Weights of a small GPT-style language model, trained from scratch on English Wikipedia: 11 layers, vocabulary 16384.
Each number is 500 + 50 x the weight over the matrix's rms, rounded and kept within 0 to 999. Layers, rows and columns count from 0. Numbers have three digits each.

# layer 8 MLP up, 448x128, rms 0.153, rows 30-66, columns 0-127
539560482558479487522581546470496538496502521449554547487511470410533475484550490571452440567461498511536519534516551520560498521434522439468523478485544525560398387546467472492525509588570433497511540524537553456498395518455525514486515505548545562547507543428611447534492387598546464551560542377475533461468479600583466526466575488557510534453474518397499537484470594501459472451474
441559555501460438481425502502505475559497513419447524545429485469472536488447539511516502469437557508487421499427522461417553571512489480499426493527525531491473487495445469521396533448496528572501498559511537456471634530434394572569484556428552524489582536473462459566488544448515424473536410506537438481497442573495476502454349479490473454543436562439508444469476424500561505526500
576433510536430453548423482544443520576463468562489511560444402491521572593443467536503573597498566461535539500467511499491384446533483482522618486549409437541407423452515478540480563553575539660515498477595536548508522527485497564480526570544496590460433500486465511401507504537447456483436458512462563426491493567505495450523451509453549538508513571422496470554514513523593571634578
411420552462569493454563445534509541495520518499499551524453561548504498490383446507518497518446448447487422455449476430529539511483553479545468528485483547498595510533533461517564521539558419501496415449555454499549487445546426629464537512460442589478402454540508496543542552526454525472514394498415532508529452552519582528507473566499484553422480516521449498480541493482524604524447
513481468491524466503461499539468413480461551574519557601563461477516491523520579571494486506469565508516451517558576496509465585537437418619470442513532524538443602551513545532464415461465483539485510501572628537513484534519502434503530465545568554577429569536494489497528454522461481418515483521530568518497512531493489543466454550429388484471455440589538481518432452575492461458499
474537440493589463500432518442509492421462535395567474597615517458489496471440520480412450538484406498602480541474540578508516512454567516457388442473528523438490597467587477576523554584448460479494455500386593419486547427455579516553377489544480493537475425480492518630448514450447458415587452577470472526517440500485444520497455599444502504541472590484438482519465440558487444600452
430517462481486434441484514510595394493475436526525606538446627374574409482535476543494448372485512571442425453462566460482552537460418520459454424473485511579488418444516471395388511405468550520458419525587535534590495477432525479468515498463454377495524596379525561453494477561499492553471632500513461378536464454556449518419384452426562413619524522479534538482504514485500495527367
504546482492500438531443500443440561530474466508371511494561497584499449455434464511642478486439506459507505446406528522534477488426470462507456467470467431542554508554509426503422442512542516541381494464494487449556504485507461529498472412569484434541538425450485525520522553444639442526406465409468530485477540527528538454472414489627519440541476557553533434479517494524562412504487
511487473461485486402452493538489504496528579583472455619439417512517493361499459565515631589498486417542418515492503463500593416564488484481445595489478457416459505546499534580480510522440393483554423467477476531532479430429563517566484469561495456629545460496551626494415546449639542427493563466414573456604463540452530543549518515492504487579468495523539518584479452499327453513555
586553451461518583485515592560574476455587570533468570438423451575434482458557459561590530475401422537488467474478483558648513505563474416494461439484520433596512411524500500525484547403439452565568575572538498457475548444407531408449559511444447422493509522450565581431426616434552460465540599478552515453507443403498451445557584484495497482578500489633588541456423601500493497428507
457522598466546522548468495566486409485555492498473496504489594506456430470486466517582497525516518467519510500442530439521477467515604452544499520569467466508583493517454471526435473592513462487529507518590442469459478515586474458607557477458470534495522424469519473368524517488555534560456535527455510519429511509506492471546517351545587480517480481553507475520532548481458470493522
552460485533457448330587449599459515516500559507556621551554470459511476520488558563459525416515438473390465507550492499512538536391456488501526500494452488468432416578486489478441475484439642485584518474569498515431535490403491526536539544492495469545566615480650467510475535536479509521445478541475421527575393517520452526474535580461612499455445486531474445514537459531492503504557
451486552521488430389405503444573457496552460536550592466527583564572630470393531537585439527495604528546512571560500481450493448449571563448471509527531626572547412408514503506448422492509503544502449518531480515446531496524538555485640531520432496503395516522416578416482512480435485421594543557481482406469507604569451411388549495565493519540490514641498515539567469487436502518521
530491491491540528442439470562517465495518495507496528450500575514483475514498502468524481461481493452429461628487409438612480488529483493504469402553575508493516427524451514527547487526518509417532545510507539597421486501510526504491564481494523507534497503497594570440573594596534473600356469500498378455480600466556490470500525562521555469503498481572544458489509628529487471582477
612485625479450459544520533557439531498583517573481517466504480496486533489520382522485457477560506477454525492461473408437497509569522464518481437450513515457510523521460505494434441406485521524510458585496583527473417495470545473545490418445428511504567514402504498598416490440553481551537547554542506554542559452558453519540503554514515547471575531584625423604501606436533551469535
599543498454483561550536507484541509520519456426580552504474487490448487391518560485521458517523563430572465476506526532450453529527450504549465577592582456514478517472515485474454480512460458512579455563493484459480449562537543527513568529503489517535475436478552492533525509527482549532457519447602537494437540523509414503449407514495493417470459497486550432471470447488574482541534
509503535473527421488447391527469502536488508466584532533488606489587534499609520543476497580382438450488436522481499513499454512567554490488500392407582555488529532478577482466456498414564536556503509461416492563507480519566400425490380608565463516547559584514534510458508459443483430483490382496399500494447486492533519488500525459505497481541514517459369472477553569516525544537488
452454505429488535639576518479504503538514452487442515517454488478476454433538508501488404480538495455498522558526403563443491520477582442520467425460563466437464543549494490577488534439431420493455578597526458435540425506488500488493511403509473448476478506418505477551507419476472475529473547494515574556424405503576562577512491566485457469546460510520410516502460469523524527488533
492510564466494561517528499499556505515518443507537472448484504432541485457542506448504431446493424520520481532507513502492501501529507512498480517517544546527465496515492417558550526528455558481539510541460445549534547499586572428484450493484498496493454534435516436525512489452475475402499483514486549496461565505488520502559564455467524503499426539522465470439519535484590527516522
515534528507476491563467544549420600488497489551553594461432484502534444497417529425464588533457507544495552606637526464592448422426433536529446509451456524496532554440529494488518541516529477514515524521552471527477477544486376453529504459601488471461444473499428456405526492465461497502587551460509477554463554588553461529423503435466505477599418517478418477521530445461454495482517
567469513422432516512596463441438559456517449572485614468607432488501442561523540506491551469499480482616535477434531516551484525404597496594503458627575416492431473537521483522580456647564541543472495430526577490465555462480531442493559542490564524449459427405566522442363487553446528490610484512497466523441540560590479573482477593549545549500484482452504412444545554518563504471433
545565495484479409462595500561467479418510544613410491535472483578532570459423470529399507466432539571452486559580509517462526500553564492480538481501561435530582557496480512477440493560548598444569419442426484594463501510593475540547530565523516483547592592449477558572434486508507541529474438492504447463501518521571466497499540519516573499405553588432525502532608525512475447478499
497483521538574536497463471451426500489574444590512404433505505520574455475483507540484486476485546496490505499497493545509542511518540539511481478491491569576474462471539519526481536495499491541527430523532542528465473471469543514530469459497522507487543487489497492467480472456539469589456542490462455463519598499493474485474437509455496454409408566479535466473548536494482502507534
542515465498420537531528461482479492446529483446557515539540431532434574450523563470490504480504509429437548505528565483515433544492497483478447564606508463538525464400425489460474477586577555571436503519532474548449426430494537489486603459480461448590452529461588554451451515437589502469470481479509502548469521518496503504518492529564583504580551519523526544491521545465516467558469
530641541500511538512585487573453460551476522433562542544466527643492534393388492451502533493523491510490483546508487619493522536552589444363552468416531545450511523449455437507495475476456386461575435463558494620571500492531552563528518433489502478478457497504394531448431508464595564454493600486559447481526427564526398448543589448676506496479484562475519421522504466467602448510535
556520504469484509543509500437511486564408455438510600533399477434546525590570436546513511549454539496518450474544512513538574574521435411513527532522510560427375575514480517438467544515479530484532495595459512513492509521487493474476544451574427499467394423520542446461493527483535427557477431514527611392473485523360539488477531428472493558490487452438491500482491617454439552497482
495498507497502593540485447561409532507569486471486496409530675500528500512560553464521513578477432462557521417437537500464483372431515591518432541481469505564456497490509505491524537513474453554506498496478497483496590467445427502497478425551446538497440508449380541475486512460578587518536537506544570553599413475463478426506538469474460458492504434404585462528398544548490521475535
513508609485567402612529464482462507505562452464552473538513556528475510536462474527496474529589443455477520456442461484413547500545508505537449480442513479435538583567526457478488477568477484515487513470470439481448499373476482488525449560461457492496483471544410389556465503532577467488501490501519436486462470528478481465597542419536461462545452544526396545566504487568503494468467
465561534527509560452443533462498469540425526459492502606436547460489498475438387512568511541560476575559588536478498393439482478553392451524559456440408455526440512511549560505444592492562413421536464449514425420475502517563468440522486461568454488500530430452527471483456408476512487481543541498481444478443476546480534473465572518539439458420522421515521466485522582439511536530408
521480499517452599520434524527506448470462556525530485440524462546542514525413522490590591521530451401507528488466458630507522463512524442493491510423541501589506518524589516538507482531529462522483402464488580536412459465545482579479583553493462546512574499610547486545569542499482486520494455427505515582468452509474556513451548508426557508466545449505577380498500487546606502467456
555529588453468549525554555530495488477517505488508491549575516458392491529541442499528519511538500561464448480464466451505415533518498488541502551564480513530467535450546419476593467523503547483499485429483522487426554479537463535548476491448520527487502507496426474523443483521560549520531476500450502476471494481474416437525467427555491528434513458474556481492483560557412488545485
432540475492530549540505566478572532501423449501542488473479598626489527432534566444536452444497517562575463489524529534440509415537509526472500456577455586526550458475500548566456508525492579574497515537571450455465496463547504487501595495519515406474453513377489577430577524427469473502511489405561479469469498451506468390541543570476482458487503516479492488536477594484557489505560
510468532508480584602515500481545533479470502549555521460382521429507582496488520499449513515442607545436478492503527590563508484443493507485474617604530483499466496453476502391500521474575522520479505576527508518501430601484461451480480484472513485429533483549399511504447498436518602550538533473515565455537445519508467530510544517529490484433443509501497564528550535471458451487534
639582594541478481491525611610495485452488578507363563525401484463526494520473363488530554482579515455474368497465581451498556603560470431519566453402477443518493451488556431543439542572480508531448585468514497474574496495445473556553536576563502499503403572518599444518516477536520540485579496506549394479502447448523378456543521469460510507404490497560469514561532491462412467509436
452415507527486441520519538500566472511576471528467494483511462451488470560477531557553535346486474541447416415434507503470492553600536511494415396599524555491540462485525553618575520401406458587537552601476526418488463532467467526459478487544548456461539568429461555448505578554546538425549490575584472484506513510508492498512442451509550504543508546485521523516635394543492546501425
514494562477442485522482457514535509516491519577512531564447516447495548507455509564517476507528518470454460415574570516567544464522550490509462470585502470472466456515512440497442533533515495544532446509465598531590458466501562506497488456516560451475531485396514421511454460520467462484409447476430556455463498517492575553519544510466479473546538551534506568507563406503522506491508
452471606509523460495558478504504441545461446494550574522502489570509506508534564453491489482492495528509516459501485471532509585484407488529459543448490464535418531489492571550487518470494511463511516503513531491458412543495554508541511489549581505545470590540533541445521506484542464551531581417558512499488586546461471426475442443455513468482542499546478495430546456540529526582507
# layer 8 MLP down (transposed), 448x128, rms 0.0401, rows 30-65, columns 0-127
556524524398462482504451525440490481572541512480551469525490473522495482548487491469504492443462491555464376525479546559459522524506473456534549439500511505488442536437530550530532500530494494431569484450496468404453450472536548511517553512388511530503479480392645498543521393396565581509550561461535516561489545500458582492499509498544436517515583394468517437483473518468600455497568
379448510509453509514543443455482511594546510585539409534608542553561506527500533485502592592477538561502571544491436526509506488497454441459451457411563456490469540440594566546482467506459535487454472447423542501501455470454496504515507483477596492533504478450465516462517468423567542458446579488525562546483583469579464464496527509558524478354515449589471535546534502524464481446517
575526476520512552489408489472478495543509466546486592411528574399486435600570527471445482521539579470460455455499502492432533606512497454490566553469437493461458527559559543451513467475475488630483381512568513518531426428509518443460498539535472563524524512544508561441460595526431511595552429539530543420496405597458547549534537477479504470581566600499562430531525532492463534391487
466483571499590497565550482618486530580522456482497538476534484378525575601354463467518450439570481462565485511466535472423497445494592513509490509450572474508482504380531542457481463498555624550417570517412350482410431498456521409539534489527520478461521486461552515517515442508506546402477493480349616471488441511564555515453472473437523474525546450534488480535463567555468487518400
619462515540522577522482513520453507551527452403485437570516548517513561456507438472497525542557505499546541453560453514498670512443492482471492555497567515432500427561576489506491541564518547431511452475453497492496480459539484526565529540404496526470530419540505399406427481481443477502450549470486466448553473617556541534564518489571502513488518502404535573447532522527438530520475
500526487550571499439481537534609453520529504478427452573449500529594462514349620513386446471498505416513497428505498486413503466504498500479450523524505495508504540736517487529492422511476382463525481480559412533524519471521508500469538484411526471486507440413487542377526467484439449522482491516489487591488531466503438515529535549504407478502501528526597519493505567394541523548524
520531628501490452498570460438512418476514494505500424529506462539526526471425527498452607485453455507419577463461571485490448496581515499550495479575438542449478630523453469433488522522504523549371507468570411491482442459645582500489478529438522567509565568575541511501525561682480546589437495568489390479590512610632411454567439549475457563556436486454438498500577598468471609606511
518441536426466542581506500522583453452481570534609470497506392535516523469549552509397513543540587578578464504596505457506515524617543461457538530550513521452455596350385512475527522488443476412580498532492568517357546517486583505565552569417545660515422485575544419557529461500454505477557550525510535531512426500525416514529561489455420554393512509436494496516469475519463589567516
523470528609421459538508542450477478503445482431418525497635555486526529447502508436465474431439404547468466391487534525468498563472533511497577486551591503496392531501429589395457527452496468484463410550492532588519488463534581596383490458399471492577495492482496451473478544575504576415397543489503476525500474432622533535561596544519548539480576410455523548510519475481474459574442
442529426508541535429470442485455474552517522589459613477456489549439485435363497540513422447411556446516479470587412382472465494509413463546495489571578530409435517541428530580549551479515574447590463546525502503534365472445548538513548422527526555478436408541480580491477545397446506440510479453518526472517339513383510535493478444413470538582569538427566510538464466495449523468524
548553436531475499483455471492454613463440482437542503488548380521474520490529520458431475448510387413479506427503487578474493532465525423479495498433496508492569458417575535519514567390492516426477439542441573522520538479433536519498559562539529458514524472530521585566522486501505512494536496472443560467533613499486468439410550503435469604454522549510477519532434493487521436511473
586520512480525539382586416490444460524537489423568531570491411410556492581624606562501575460540465540543470478519488547510570464399512496510547436476428418524450445501472454472467411436499510486437528430637402516420487542407427591586438533450501459569513531502447483548537496567457468536462449484502542413479547549529379516499588457501586418555449503559402460494537542619466511430528
540487554468331467516514605432451577558528464380543517459485458486427441472474436479537509436576471513493533471481438534467479515525514512566467447544444458487388554462542464498462461454562488616467482537422417509447506436425561521499473524573432507579530432397615546503500393495567485523520557453510421458400502483534398570477582454493447552423518507498563573558540510516527474501456
444473538468545464489493450413498556466492522468461554538511417434575488499426584439483480509476457469571470531490510467458524502501449497465540517543499493456596538436436498452505506415474464497528536439496518474578572528456570615493398480477602608434547488356407443496524463474510467584649435530578526619482539501520573519504510493447417552463496545509642581549495379500441492476454
518544500447591408500529446472503544559482465543514408463614435484449474489501455484421558482519550589469514523464467582442489488428416571509466494485542505526504517493570586478546504526488499494551521431463466498475379554436465520510539436465478433494466485523540564530503419564521508458502518494527517420560522613372528487433431523607512588592438449490426594529409444484542491543468
424470533575467474556551472465528498463500460523568560541554433488567465440492467514526543534489526560449474451475495450501507487467550537464535495535497528544452553560561504524506453543536508503544482501482451417399551454538508572560496533468524498541553483477503476435492494468509481511406572584520517558528480545472496519481502522618489424529481505489456537472479593562517564519500
492377491508482522432488526490555449488493485500456519536600405473512480447498558470541511479546558507505575532550493497481568487446538500513387484455369563500513505557495554539588524585518507441570576457579501513498553519513496640566565422401540502563492508484527462539522422492504564535542565476480468402560539500511449490440433522410465482511627549460571524500512451438465481533532
507481495479538562546509487451494559507522510546535514360493410492486570441474511475478531452473467499522471511500539527519497547528452554575449551565499545511509521548575568513585559520497452475458556498590461508606535492450468426457491415506435667434462525536559535553532557458530466425536523477537527477476468473406551453513431562472485502509488505486562431406459522585514504495427
549505541546492523455498505512462559482506481506531542525479513418539414503463494506537500502546520490454528504424563493437462624529557517561525439485482564477522500540412505496519476504459510515468498478449516505516418469464533570393475456499449514511559541484446559497503513552563556473449430584603509536528479529469507455442515491568521493492531513482477580501429485490527544508506
378411467570459515458544482471519468516570480487503526624463472493544440496440482599510492521494494461447443510475522467489561535542373448447543444484550490575526549446455520592485522420495544579503524427445496512457504543515486472567589454520573505517499517545427453506505564532514442528477406511487484487503492523549491442490609550548469503547491455401556597436503499537506491632481
529577483433487522523495515536463514431480509593438566563527457494569524468585473499476404521558457495591487597448589486483464600526529464509386564456486450536484541425631534590539440555500525506453487486580554469444528531481514648532577500455524487441554561473456424487543488444520517378486470477506543504468557458501545556430420453520455510466492504516554607474425522549448491511483
490450453521477608461502526402490507519544522503460499628518483465496566537564532550598438560527507476532478522411510440600513494491520389503640576429430540543413507548488517547467501422460438627505531484553537492525571526482435490419550574477506504489528510457495508497595533485410491462496496441521527586400444533486537576473444555485488542466521397504465479427479535478494618488544
552523542440390503437567474497411473542543565467453515522445536504459509469497489511588594501474497507459459530556571549485423501540508517495492502491468496556497461491472484489486540474479500526488484500467453586529486533563485607509475563537510506514491462462510502532513498484438576586515473571554425527463555533533513551520506523465500565532483514521506495536511475511483537503457
515513544527387581489457518598490555520451474485539479449532540517438468471448436414492482502457549462544468458466456512496493479471534472549455434464551509440458560418588517534485529490552527511514549493463528499484526533479528566595513513435501421445532460535512523487457473457445579552455572473453480450460467476454547522469513504474537477454577488380455456539534555458541467526491
524509429565399589556501562450443552498538436391499467583479441498452469454583587506531521501443432539539507531502573520432406465483608330497583544445482554399434442571488543478454552525435496501568457511503516620496425411469521496483553469519575485436409525442502461452485460570620523648540546501440503491538473594517476468612516504523485575483502667362420471524504525505549561481587
461568464548535384501481545590480459562496501523472495457540465492513602537507470493573534482494381545528553479395504554527461555448448492578625517480522510585536404404390476481537449413548549499449370526480453511521456503490525479471470447492532510452568469560579448443535512453442547464476496526521533547507397513477535467563422511520572498611460500600516485454482474539547473473512
473440436462498474414400509504433550523495476496454521581536566479459521505494472438559463557446510507450563463543491424451520496516453521460451531579463526498489501405517479460520479450433418495493479475462450467494457554358452445485358435516517492569520484493498557436476482471500461536488511484541436486539445523621492440605460417511484526518543521428505582451451457493366499494541
452451490426461427447562596522465547493535544433625442452466522553426598416483506494548548543448517442471426442528569517615478481541424581509461539505443512571423427554461477486451458474425561478503432492521547478593454521472486556476549434530461498439550481492505501506550535493482536545446465506526473445541486494486479482504449476499505562513457470426571500442516482424558495467548
597468499589478515536534493489476514538476532509492562459496538485445525483598482436576446456501488505437503490437474532525403492436549443500424501480433576424487703478464454474497495480463598496520562456445548502477434496457617488533457542538546514460449545523523508491538427592509561545488456468461465538601489531488459470492510445433505484547510469529433464477583542522539564402514
496534445539466512436480464491559525513448459493451442544470569510460448465483497526498555475420483578469594447550494454527468491465487540499591561550487572516560476426418412420478533516498538515478479517504574538487392509448530476431480491460431540536557400520444635547493544481511480486438439534522394445569501500558573484487543530467615497514449493444487596465540463463539592582485
541458474525539490521492504492544513517517487447494493449565474506514482533446560528364463535508492488518504539523466542519470437536484533518505462557530496438443497355448536485444547440563494580523518509604563499515550558480568526556546430453469522507462463479524508529437537446554452468520542462543553489538539452514537549482501488491528495550528567462524509463455388511494502476457
398505479467596568536506439471455504398482552412521526502477445504448462517512496453511560468480552481491451468489509589538511487444582434502406533507508468417579570610488533543491514565553536577484573440565446511525429370461551493481532441464416468394425527493515507528465480435492524525521507516516479457562442463412448496529417438391529462538546519600499469558519445546507514512481
527455469486490502487451531546493485513561497463561442450557503491432485418508534551518531561467584439495542517498462421439503491489507494558469548401442537512525467501517512430467504574506482597556561479454415534499456446492449562564529450459493489530492440504603570434405447569576507468511444473411474493473433483470474524478507487546607556537500484511459569464529496516530438486469
499624456427473476542542534499421531472500471502585487491601452548549539441498528590460513576502577546458455445520498381560507458472500578466457595568404519505504472544501436446477576505487393520477470486401436579534532568542508568456473469524542545466503531546508573470521575480477606472472460503476545523483470418547546469480483618566558470418525501540488506555533437532455569552431
627583493553405576486561511558452477469428539490406489498517574501555467498584526515533495488579533549466415541559359475448489406464495499554422496562467605588398531375471479494495585467465500491463434507381525442500494436479528498491437538593490638505496532490564530473477543500519572504576451527443525494438464508447518501530511520497475556629501429453489484554504453513443483577462
603493446538514511527542544558468580381570397530520488433507540497348497568465454572511482490455519489551538520480545493433499508530535472446534539499537515547542539477432590451386468457516523462480543473543441512425519548516527412476505509461526483537492532519528460401409560499467450504466476492566464547461460434521517501539508499517583432459446494465604459462421492465435512529609
# layer 8 MLP gate, 448x128, rms 0.151, rows 31-66, columns 0-127
555456530510615494501472511509557527564515528583567536540540440522531559560486534550604577487449478532492521572481523565525490436474435526475493447505445524568537481602508465547477505552598452529510578599533533432421564534517456543472549458525514551478458561502372426458496461452536523479524564483501558571501504540459537426424475504532469451552549563417470553450372476520443465564461
563448475482473443431394434437506487565532433520537456492474421527638568524506438544451537518476487429519513521444454495575438452609512517457462489397490469593381449405477480473494401544591527536497533481528533591452469489536449434446570570567517540495609598464452547558507475512410544491447539424523498459428546536464523489513456519431452464523545504509503482524618347470511570535477
578508415505430440500539561539521514450518518577457494556534480539477546403498459461453518463505476430481534538517490542439539407582408445463483527491510497519476568523527587514478421470489420454530520586572542508460450471498416510546590500424456553444529495508463493500600506507471542577486549454561421483486504434487517557553540447547521496477516470524582518481488399498618593464455
586559571518544419451416489487469528509597503428543499522499525543524485460509485479469506457494471502453421554436534495484526487539364532500527521474479505521513426478486505568480441535461597515537482536491580499457501500593542577554513479470536491475478515415473485474523573423469418457483510563539457424491538519432578456442483542529526494498519566565440468501441534626572526523525
609550538458454560513455537526474501487492533522444429550557569533456470427479469408441460534480519575493359557526519621498633424415420492583427521451583491503466549523470585513489484508444534556474443543446565417486531532495453423548484535508511335461445541493456430491548489412425473505528452503496575468550539595594520489534440510496464513497392533502465531459422617588545487454550
565456585621511452500540485455513362506550482437615420492442525540561436490534515455483459471475493470499624472582553423542574562533389493595542492512541468460411561446535460457641392448528517491454523455521679512572447480548612530437577482504498512470525479382490437591525442497513486582561493471468520430561586495526556608539588476444499482534516451480541450385626501475479522459515
519486581523531522514486514527602423488488516509575530555553497488521471561615519522453523609555591508514449542528491367562630510461495457493536431586431538424420453482374499573599494463424534391601510595498542462453529498540570461517560565444557592467445473401392385500585493564518473539583521492544516431492490422541491540503592467402518597490599546402492514479571485443486532594462
561481514554542550548535570522542476597432514451507431382529626450393545522520504515488498500514427444512482521576504536525479447463471399537556429494531450596509555535587476420585475528425560522523553544582620529504462520400519521458513541422476483432441503487547427464543453552533526589525502471514430450512549503578532455541543477413520556427473478509406557282469553567544516497480
479549494507405529349517550482537494523506509544489482525427556423504482452434505512443468538533403548538429475456513594463482493522553545456535605488485508513481510348615545471628417548439455478565423440504536476608431464538535547462615568461533429481563534402569598614498515468572519498472511429425390539502465382507502527420477549524519501379497503524510477381461525565548417440513
475492476430507519481456470437441515486525518567476467525485527525531488546447446488445438499534543474524516584419532480562459561492526507419504527425505506511497507399466470518518449484437524521576499505549423493469503570490574487510598559510492451444498538526537475490507497494490538493570558442520426548590544512501493539553412605504579437580504505557465517456572570450376662588489
544528535522551437524522576428604516515452436541588422478482546518477540536421468505441518537532520583479602478476570484534465565486511512441459492551583549459528552455645508557521534462421599517542465612452495476640523475616417516515467468532483465434473446467493485457403538515461582531564581471567543558570551446569542472494446491457534457521536507447479567533432512545564444476489
542587601509477342412525585482523465522503438407395382521555452576452521561457435471460488502470329523481499541514562482590508447489489493441605524460515472529547525514476518483619460497612526473458508443530595458521513528479474462505457585511523415363554467409516497446545500509439503518410496557567474612417434588594502420520505425398425485484447491530440486562498550467424578460464
465467480555504480440435533497557341579496532555486513527486641471564473476484508516552416430427419567490536481517526395564481553444411556502481469489515413526547565534399502566475455452492518492491551465557550519431527467503432464445506475513505508449596443553550552344577482489521446537487535479507567485502527446369440483568524467538459437511412514398669496503495536503563584578509
451475540509510540357458464463482550531480513504469425539504475535427432468513492561505535460503520558454434472482548503525577520495452484519583476454554464568454477504445538480574482465465572530550595536596546460564568419426455500426487466532458465553523536390522498482527549427506407486472456484447417580499446485470478467544536541431447495439523375517569589502408511538556492462511
456504548506525479460552388505539427454494468478466494485532457523543460520473468526430524525468552535499507535494460514443481511476551437445590523412469581486537498523601586503499474490582473527469466513523457456505516469428449578443459529538520512562513560467474543506479478516452449518539553531522467504498432471495413480508473442485509485514491496459433518462477562555464472575586
500585488469516502531472555462430530540486435480441476487462534463431509537538456488485491505473462642456498467434489477509585484505500412486509431442558489497567578524607501471484470575524542441571453447558449441494458453482458470374451521550527494459531548558573565408494499514563512498468472491535478539529487561511604510569480445565549505495526512432504456432486534499561580369520
572527527432488540435471506532416444530530434428486503476557440427575590523480460518524523522547454511487525498481522575460517552561531456567476478389479551565423572465458380502571621521546556478473464485508492482515467539559459534495623484486461557521498524475519518439461464465468498535493510393486540518533522579448558626451389482510462497504572614416491484574524507472405539537494
461477474467589479561520537486521545595539493482493523463573538523462573493485515566517530538479464510540477550557519461609499508528548495491472533476489497517562552555534515504472564536454528533449451501490424515516511492504573412494507450473486547430494517541517460518578543541541481493545533452510524480506474488484461561546511518545476429528516449489510540494516485492419506490486
577439472601506460480509501482595398425480431456460588489533438503466520603535423513486400545455463390421538511454503457513534485520554520484473533501520491568499493585441451584521485489530512584557458425476497520567519493521488608569515561498502597497506515541554469504450512512456469555496464502482516465511498536507487454566470596520590577524554437489461575457512439523586452545508
475446518535450402498474473506533405539457506533546421441531475441439476455453486464465457484463388520546554477485555557472503522576473502410664486400491501535527470388408444513529460453504508467498502543530556471523502546364614488531435436505466515560529537512493563558628462468412477642495490465558498574574563464482483464545533441494560470480471418550563517495566443533505519443457
517520467453466448407500496484561523566509580547444503494580529460457522451450536451426513436574503536494505498505564515403530540550463476509571467482564476444510479419482555459465351557483479485456576512545503422497482600443499441570465501534639495564588501534573451473430439452482560505472456421455428543559504518501461413548513395490489521526561542605526551456559429460371445420508
480519533509483431503577440516471482493602467453478433506509430499522515481497456566491462506500511555473489440471491490477506536459511441565453459504526488548532427459513505502454490486409470516497486555533445502459520523482523554570476494503475465493463569448530504530496530500532541497456513507524408455524554527535498400515539542496464545402463572492437464485535485452567434534490
519425538551658498560398397455443487595425415500465519531469548477470477478535495481502489506531463505526517522466444502525543527580478476475436476483410543514552470575483443508526468506437471528547526477399613441512521551514537489444507548560504545498492521549462480558551497545466489476564511506476470495524449481577563469489514516477387497475519507516415544506500450544469461484509
604587558477416517401525527451383536491515556591444504525415432542522530496523431485474511500493599627599508463471426565541488513519521512467574539526509457467554479488529595554537547471509414522474451469563451530551435551471461533489592447460541427434505584458578514462452453562470465499527501524546452500536498548536580438516525575540414550487466572385418512511488514444568603408580
520504467518541428523499471429477378609444459417571522608463456452492550474498431487547500446452442484481468506476441511479459544452537344539491456491521588502552476510474409502481511387546460560576524458500520509501521473415502475460495443541449543419494530494478448509484555586490440472493462526445538479543572528460585469499511512389492521595475483555512543435435473564530438541385
489495444536489526535383522460548496594454458501449496574512557532556426511559442455494537474417581520560479395520513466475471474468377505443546516509459558414574560487554452479453422512443430482487556419497581426527556428509505463462406469462465514456508526541514482442470472399425407554526563463529511441606550432486479437501499422484512514521508455522496535626426465528437496469544
456465533518467510441479481533512489464502451545554534413431480507603551536581479504519452514554500472478482528566454519484531499590448562487532356528469493540443550509454491482511454454503449427437447491551431551549413444484571526519493475540455493504547530605570477442498561533509474524492471456521497548545561467422513513476519411472503397516512493475566506520441524441458527569441
464524453536484492484349518428583509512481444484474432511502521496540486491422506518391517433460544483496430455425472514490491456489472410452515559515496477415487433516520439462458503396454507469520487504546463517549579453524436462472482546491565494442477512471439488557485528421485576447514566554583464469452539500468520501478539568450523541565491472558512497442522492511483439485535
524477468527411487376438619450511549427466521467510533537518581425574497498417567496561474511553569583532546452447529452501473518490496512475585405515475505496606505493524455467533418487459514487445480476490503570523505445500560446495495586442532498478490572536626496531456529588571497480443491556465479470503525571457455476496403547491526512535541470518512529501515485514460444459514
436491492493552518489508447500474527478514523429452463541505570457551504550426429498493534564613415425522499530535496547460463468626499466494463492462481466405467510480481437511502413518475456581519525533494505515512463558463496454473479549528474533559478482508530555496506488545432456451534491515504496539490418494523570582548606532590506480544474486517467402493517500538578477455532
535464507500447483417454424522486442486563560556455518372540513396493542523395492438432574534513409423512489538441445455548504508488501491570471409576484440447461486594491524466458453527488498499477474559432505570547545549490518460550428530500497497459507488598497498538497464533444537528476523550439504553551525402531560638491493485490533529476406534406463501518491436527419475430416
522499489503538514512584448533474417481426488521543565570485502445482466557538523453503423482472436532459515502525465459502452517527552469549472523492510459498514515495439438450494469504499418555504498555531580491471485517515533488438440510513528381528480416511533398543543429528468487534567498554549558515469411516509485492532561492474430524471463492536478525550499565520481504434519
581553551508451456530494454528526492544502522542469466527515511546579485539489431518578498474386437478479477470442464454526541507487480450518549391451543547622549516510572406470493499505502373525505531426507473474528476520482569525569463552504570494463501569461523463516544547473526514500436547492530488445541515479488448481446513512516474531441511469433478512487525503546518508520567
546515606522405516418449488490466517470496523526489401585493547543514496508443466501412531523559528533489354484468418523487487362516481509458477610492502517578528445407479457546610445475499550442362592519535501428472520535512519556451493559488508543500501562501503590526545510471532504486558569511481508421549428481520442499442492518475495615499433513461480474562469443543497553530517
566484463581505488551472483403472377528513512476394528424482455505424523605491546496519498495503523541528498509501561512549504452512508476485518638557562461507519508461521556532499514432534508541520447506509520464542491524511496560538514458539520509446448605644412515519587515459485528550460510519523492500495469534497453401570434499512537463508537501452541459474492568457570476504533
480517612453482526453520513482513491442588539562425494481439492537465645472458511519451522504513474398474502543500524469545518537492508429480503572451535507443575470536540552448496479551532455530492528591478507507520433474471533530491513548587558507437498550455446493497452526488495494530472462487570451511418481509548516466519520538544474481488495445533497533521455481506514503495524